python train.py --num_hidden_layers=14 --hidden_size=384 --num_attention_heads=3 --num_key_value_heads=3 --head_dim=128 --intermediate_size=512 --vocab_size=23304 --hidden_act="geglu" --norm="rmsnorm" --norm_place="pre" --norm_eps=1e-06 --positions="learned" --qk_norm=false --attn_scale=0.0884 --bias="none" --tie_word_embeddings=false --parallel_block=false --init="normal" --init_std_qkv=0.0148 --init_std_o=0.0 --init_std_up=0.0148 --init_std_down=0.0 --optimizer="soap_variant" --learning_rate=0.00341 --lr_mult_qkv=0.5 --beta1=0.95 --beta2=0.95 --lr_head=0.00906 --max_grad_norm=2.0 --warmup_steps=200 --schedule="wsd" --decay_fraction=0.796 --decay_shape="linear" --final_lr_fraction=0.0 --batch_tokens=131072 --max_seq_len=512 --doc_mask=false --train_tokens=458400000 --max_steps=3498 --dataset="wikipedia_en"
Each number is 500 + 25 x the weight over its row's rms, rounded and kept within 0 to 999. Layers, rows and columns count from 0. Numbers have three digits each. The size before them is the row's rms in percent of the matrix's.

# layer 10 MLP down (transposed), 512x384, rms 0.0958, rows 87-103, columns 0-127
108:480521518516474503483496515493484498499515580574494476517493525487473478530490507567496482533488493536477487514506475472524468574502521532494494538479487465550509507511495485519491536470521479522492500518487493522505511501527469515473472491502492483489494533522513488520522509465482541477481522473478530514505535481485520549483538535505518496486465491519493516465491473539514484491504
093:473514530529503502478519512532522445478494491489460503518439498458507524526495526534515515492475534507498493499475529488498511492505468539541495486496506507499515496522523498496527531513477503504559478534526488512522486478514486504463503517510472530496497516528509494491501483493506517520490485431473535472500523499496528499484511490496490514518518516536488504503489508518486478489475
105:544488524498521510504441500536526490503496472515509497486515498496507521515513504485529475454472524469469488517453479501530528506472528557532523460517466473522504526510510482524511521477531500512498529466468452541485552512516505481485489524515519479483522526491483505488581522525517502503475511491493526484512501513488493503468499487499485488493479466505496497533521517545500531438539
099:436505456475471507518489497465469467501515500504486481539491559531496438497500519497474511471486518491478497484497591488505514499508492555492522508501472482512539520546477483476452528485521530515513508461519510459508505470462488493530483471497475483513504499508508511492521523489488471468554500512487496541509449471535491487505506532506514488492490550499500483457523528478507510463519
104:532432463534532519477515491580480519492489522494457481470453485473458467502506507523447518502521495534501485483525526509482496473514482513509533551499485506532493453489509509458431470538510497470471515490480494487515521523522540535497465479513540480511518452520522459490492504567488531499493519486457438482484531467500500478491509524489464523493506492501462503500507543531486539470511
101:487557465473536482509487509489450464485511474471443519573485511488514515447513487479539484514524510530532491491479497530484471501492473485485525530464468504519529515523482498510515483563504507519537502492546507528510483495513488492526462524466522560549507543495455496488497508500477498509503496509515517504522489477497522506447474483533490531513506460515507528468514474468529494507475
103:506507504509490451515511481519470531492499516532490526490464520524494483461477492560448555501556531467537508491479532504540498478470504482522496465439529458523533542519539472522544473542543469473536460496503499500519497523454516548485483522493497561523449527483507488521495510496497488523492504446506528523509509562489494517527539535484462517479503487542494465500502507509490509471506
091:487523520505486502505467519482511501485482492499486485506471497524500559550461531515494544502469475510519505496513478511535507519500464533508501502485481500470535521498459454476513512480520511506433514522507443503512513528487485487499483501503511476489489538500500496517498466499511491477479481535520542495495525505515524519521478489503540497483462522463461503492507507539512540493515
102:465500521492468520483491507501480549421473455492515514504530475524522537463507494496501494503451486461502514504517523488523513469518492513490487515491509534542524507458514524506503504498470516532487492538523452504471516509489526447491518531455551517534508507497481534520513496501473485499471480492496511502511518501499472511509487442492499481515483520511494547462518510517484517526526
105:476556499484483526491526538494501506496520501450521483497512526488500479487510474448515540506506544489503503514487477475539509524548478445446518531534496441470489468529505551505509529470474505496538498522527476529508489470492509523510520495474514499473489486540496493495491498517551509480510486492493530496512540459510516461508501471479495520462481494460489486489501493492513548547480
105:515498515511495539506510536504577516498567542483501501501521512525511497478512488444501497528517488473483471478487511497504496482485510550500497447521515538460495416511523441489518530470525500510470491503493540483535482456536537516444495444492489531500514529541527515523516511496497507474496531503483485462476467465473502472510558481496509478498497473432525504510536531497516553485517
096:481549502516519534511460504535491510551493536524493485537523505535481529525509517469498500494495508482476510520514510505529486514538495504503471509471489514490493461563472414491468493469489485499479508508495531486478493463508519519501497538475531486499508525525533471515522486456465492444470504513504515528506492538506488497493475517510500486490444517531508438496511517505526483476539
103:488480493475493485543492493537482517522488495439500471481517503476481536503514539547484538509509449508514489485503494531492485496517530479506482516476515489468515495492491467533492527449498468473506513488504478466494461456527480516475518456508501480489504447527514524503524492497483480474494520447509516519478488511458517501522480552482468528488522510496491458487527554499488487480544
106:515452537491517518497511468513499484495513526524534518477477508500502529530495520496533501510465502531510502506529484525505521538484477517517491520489456477503468478505483498455467506482452488508467489508501516482496487517522547503433537483472524482493494490518478517481501525527479534539471484477475511500433526529507458523480503488484480464436500490478514547500503495510520506502453
096:534516487503543511514464516449509501475492519524479448534502540508470468525539478488540498518498490485495503484490525541508505513513465528522492505512505519537471505501524539507490492519542525536493464498467504534475482524484502483523478476508489539500509505460518460531524474500541514549469507488474540494459430537501479519509517491539509502482461514502457534523511494495522533490490
100:503502521523504492476511533467509490470500551528525528493509513487495499506506482512456503521498472487468490488456484500474544477529501451556549461489509504470469513503489446472499533541549463516499509486479549492486485475520514523458471501545490492507502485484525506497502505492478478490506490517474486466449499502517510516459501497453489480525517493510454497508432481553503501491505
110:491503485514532504489494512445531528568500549490550473512513517496486489558496530503465519543530529506503545522509517521539526504463530447476483470464484548493502431534526477485538456517546503514533474483484509500457479505494522480476529498473470491492518504503532470487490538514479490502452471517527454507462515526487510482515503532453487491483486497490538486479481543496530504524488
# layer 10 MLP gate, 512x384, rms 0.0918, rows 88-104, columns 0-127
109:514514491508480516474548518509477514533502523479472520487464462501507520524490512510508510483511532500520478503492485496516493524510545516480538507492456491512470487487513483513503502488503520481535492514465443514476517469484530498531485515465508505520491531457470492549486467459502566496501518530532464467498444496494506497541486477518493552476495514491531518522496501486490512497523
100:490505501477488476511480532474509472519463474516507490458469505507526477543491499465444523464490481501529485526519529541496485523524466544503514498473497513498549511491471488491460503457493524537524483493530470493501526512482514522490516474467505486489533485504492450550532480499524490464491452483532443513508509536540494514521454489503539474497498496500547493500558472494500496478466
098:487555524498481483509532478537507514496552527527522505513526507448460534554541513501496510466519517555459470476501519460502487538469525491538526476556502492487503505499531564500519530511491537496510528509494529491511560503505489440493505507497481488486482513526517496524496467555484459510486471474509467513499506504477486492518475513508494499487482490498495512550492519507545512497499
092:490518489451453501478490507507514447526495511486525488490522503505532544515522507516496530516462465449541524508495501500516495533512479509497489520499521507523526535513510486504460519465501549518505465490531504470492564461470526500510506489512469482504501496528509460463494459447513504491498508474542495531501480529520485507478510506543550495503526533500499510484513512500505500507501
098:534535479530518496515495507486488532523516477492497483497491497486504525512568486496491522512471529459503490493484520508478479516525459522527472520479480533527528496502498462531472520524532478501486525466473509472502504454472479520513480514449499501531470492439538492471506497484501484476461519513459519484451511472533492507467473542482453507489526483529560550525492508514539522506483
096:510525515501521541512497487492500550483512532559473525524514494480548492526535481494499506512533498474496489547510569485500490479524496453498482448486502481490477539511479499457486491511533482492500466486517470473487481520477503541534496506531510553492473503515504518495537509490469475482462503478510499515517522506520510527491500454524501471509490523497486473523478491457516533509521
098:491498501503502509496475468511503499488485480538538560494516494560462471512509473532483471540492460501532499486522487503502472477576530488517518504534490504495469533500525540510512518514423493496489454511523500469520500473517501520532496565482529531554546507488541487528484482523552492506489487501506509496520463490521478522486463494477493503494520512433531510496540507526462501480491
097:475491512504510539523488525540482515519480458523525494510533498501514491500472537490506509525550459523473488502522520553516507497510530479535511450507509515504478528511528509465513496521487484497517469466494541541493511505470500499520485481482434489467514589484506474502502491526499479528503504434541484480529516444526477525534510492489532510516505440501485459518500507475482472467456
102:536521535493486450532491538504539513528493496538491504459494508506534505461534547545536519513533507520485523498499492496503485496467488486491495509496526533520494489477522475514476494517512502489524510476516495514469529471488549481470530473478484492492526511515502485498516477502502509474468510547549500478490491500493527489536547532522473519532490549505522491507496499489446473482480
102:483507476493523540527527512508487456499509443502501463519474487524512495528524525493505507454491517490498449449461505418487488522513475486542462534516458549521506510505496512468482511485485476492513497497459508501484516498489552504491521528496508501493507481489433514507485478521490481521483485494528525509518521502565525510479504521506526494472493520579488448467512481520477480514528
097:459471532520499527476508461539461470517516506504530495462501501501521501485522480520539479538526481492454475519512505503576481508472484509473522522517493495516512502472501460536528456515553535510465501514486444538518519570493502535475540525485534472508489478520501492518511470497495520516507470504492493489504484500526520485495446537480530473541476517462516508502470512528491486502519
105:502509494467470512485509483514518489460484517564468566496451514480526520496479512500500556460543535518518461499495524464507473510496492494501521483513472481479530474510519491482521505500538514531501527569498487483529487537542518541499479506510514480514528485517518456497451498507503465496546489476475484524530460476533478504493511477517520528469485523478457482442507472538543550468486
101:531500535493499531507467470489462549481506459517536501498492520546464512495518489502495512458482534523511495502461485481476462532504531450480482498470468502501515523527504544497484508501503499490500451519511519497438499501467508500486504529515485506514488506525520501486491487534536535457542533505473487539540494548474493505529555460495514472459513497502469489456492492522487495513469
079:473525448538497464508515512527489532490463473509488507511521510496517487515509492480491520532522528485507461493506479463507479526493508485481476483531500499521517523496534529468490453495507486528506480520484517528481494490522496545521503466515505505477508499507536496502496499523535502533500550532450478470536489546484476544523488528538493506508491478492482510463454516500479460493485
098:507546485514487522538502486505534549493474526495487466532495451500514535491502521527495503469463467489533514499523499516488458507490527503530466467506516514530503508514522480516506430563540503491566529461475491476507492470482490513487517505506511472531537489488532463502512526477460470475464484494453541501521519482518483449510503527477502488460480499503500490463485506510503550520475
108:479505454509518484500534500537459451454515432547497494497489518488510547496510525524495545498487514485451462525489509460477500514527477493548473506532476537510517471485493488527490545491511497511477533494528502521496511465482438481511520527511515466486506485525466532511483542498511482537529526485496539501523501488471474498498479489473494493525510497491474504558502514533550460493484
098:431525506502549471508494527535473485505523472521539493464502485470535433522512487513483514478488452496523491508481547515477471532493472555507510503508496511504479519455500522492516533485441538483451526467484470528502539497545487463480505488515499502500483485465484537516499505481486516544501476502508505529494502529512483489483532527459472542538478549527477522551494538491505487503496
# layer 10 MLP up, 512x384, rms 0.0996, rows 88-104, columns 0-127
112:509500459504446494500503480501516472502502487501473511465553498516544516507518522507543525484461459509523499492534485539513511511505521504508484452483512485511497487552526481548460524519501504516520502550491506502499513518543513511555492492465485478533503553468488488493518507473487508525475501463511428480474471483449528489488531495510499457475482518487461472483500511535489496469477
112:509507521528456506538437505522503449523483523510500500507507506506474494521502488453504506492474503503491475447487489491554493512433507561490528492515530468422514500497496492491489497497508560553514542543474467493464486487469496473465547483467524500517497538494493509484509561499493492467461493505525547498460488516509513464470494475517496462504482511489509493457504503461513509503501
091:517471490536499439526494479496465488513484478456549486557544492526564446484519520511527527511518477516507441544508506486478481482441487471483486491474529512483483491491457511479503452493546485491501476449469488522510508523520470494506516533507502486486491497523491519503536483439506471452493518481500499512506503489464504490510501528466470466526507540482486458514497465497493506519503
106:479481520511503491513511517507517540464512494503479496459493493525489475512455535456524477562533545478469516499514472531466490465478494503468473513496499516508477504558478488510482511506465465485533508524452478500515491489498479502507493457495523506537478539486495490526517495514461499512479464494481525474501498500502486491474508572517494514501512543521489488500484562487480521461502
093:497485458504496470498522487488475486487546424517479505549524454505487534500498505523494497470531498472471514511454509506498452468489524505559480500447488499527532494454510471553445448506525487520499513512471498495468535478428491507515558534499480462465524519477522485514502482478487493498454490533506507492473459496519466476480473505508464478502460524463548510482490492526544521490476
097:553504527466507476519489499509510501512450518490496553534492502504527502511502473473481529520543459522540492525502498474490539481518535506518535515456521491492450476489524443511546567483518473503512464465482447483516506499440504510504509501538473504524492456496525473478449456513518491516522519461524506501557457518499489482518500475482471464556502429480485491498490519497498469501519
094:465535492506598498506511509472477493492480489496498503542484498473527511454479478524490519456533525490451498519491524505496531501478485493493495481487484511538476541512489515519498427505500514484454472501500552541510491496458502483488518481526502519507467507500456515493499517492476513445505550514515490510477496463441515469504517496529507525467503496577492467472478526490509499526501
100:502489528441493529445515492481460489525500497473472529486539477473475500525467472483481453532474500488515450492482483470452494520484541488479482503480506491506485474530481506508505501522510523516510428486493531510525537545479487531488505507485450481489506521472503509508552454514550448491513504476530458521482515527508479531521487489514464483494480492516501488480495469503503517446491
104:483482483529511486497515541466490549521484479468536512538536520511504525501477503460518486504577531529502504526544486539552558515532494477489474495519490432495499471549499477511474514509511469469484515525479482509482493514493519491522514514517529485479492519473533493490475480508473477492579496517468534528500486515480509489494486544445518493496513507504505456528481446471553446497512
097:505497489528474508498491507479519511497488510480489514487512515476516508494480536506481486503463518467510538492522495512558538517491535521528544498470497457515506532495496496493502534515492499511496548471508533464545490528519520459500489489521499481479493514461515467494509488523539508493505549484511465498509444534494453496522480509504556510509512526496501552521453501503507500498440
089:472502498485485523540505507516523509493503474478447534514490540477503501503522484483448518499496550474537489438419496558455517485517527518486508513507443520486510523474542489482489481538461485506504472497498520465440478488499475505512516498469490501516464454487524498497508494480497484479506499493516482534479541488531458531520540507539469458496494495528475515501483477474497471495476
108:478469456513548525483511503487486479512504469481489521481508446511503502494514505486574468557535509524535499508526476483479476487490508519500495507493511471511463490554498505524448557469476518509500521478472504433513556487508533543480466516563511520506483485506525505515482495536535451498493487498534525501466498557498495510526454497535475536528506478519469513478525457519492519526486
103:521476484521482492489461501424510497481482477571493484504531541485513518483445470460498496503493514466478513498492515472513535531463513461516503544484525502500485530470497476487473487502482523493479489496510504500503501526505509485498536513488530514512489491486497479492493488515514485475500513558506535505511505495491445516492468491500494499491534450512466501542504491460485474451503
089:495487488551481472525510515486448567506501486522476505501524512500528501470448501483506511485524510499500503501515470487504511500503568472505507503513507486473502517480495502465511460458497485489480542521496474475517484506494479525487444498507529496512500518473471535481502521494493465449530530512515494492480488463451534484512510537524470478482520424474533491487448503534494480537520
096:511497552523511497493563525530501538522492529529490539443515491515474469509504491537518530480494494516532510488486484461501505475541512467492538524523481497507478512532493518531526510522517486525499471529514524453523521512479538491487523490506515485481511467415506500479541507550513494515547476493477488507540491536476533525519491521496483507483510520520493519497504507488496495519492
104:482473510469453537468484510457511525517448531501494510494482494524444486496510502505503456485541520495512520452494474539507495484482552476458479515513466503479433508471467498497516469526486466492479532504523524530500547514483494533495492511463492546522458521478501487495498470516436513479514484510493513500466478477516559539479489506535487529513525458510504516454522543458506473489526
102:475479519461482433514525487453459475476522481496524527519531481484566472534521446544505508499502516502544505502508481491457476538540500475501537488483512481538464533512517506496525486511503485467512544461532525512498521491507518463489485503509466506531495495480536499513465533477558467499499479549544509523484526475493495481465526504451492507502471524513451488529526506483478449480504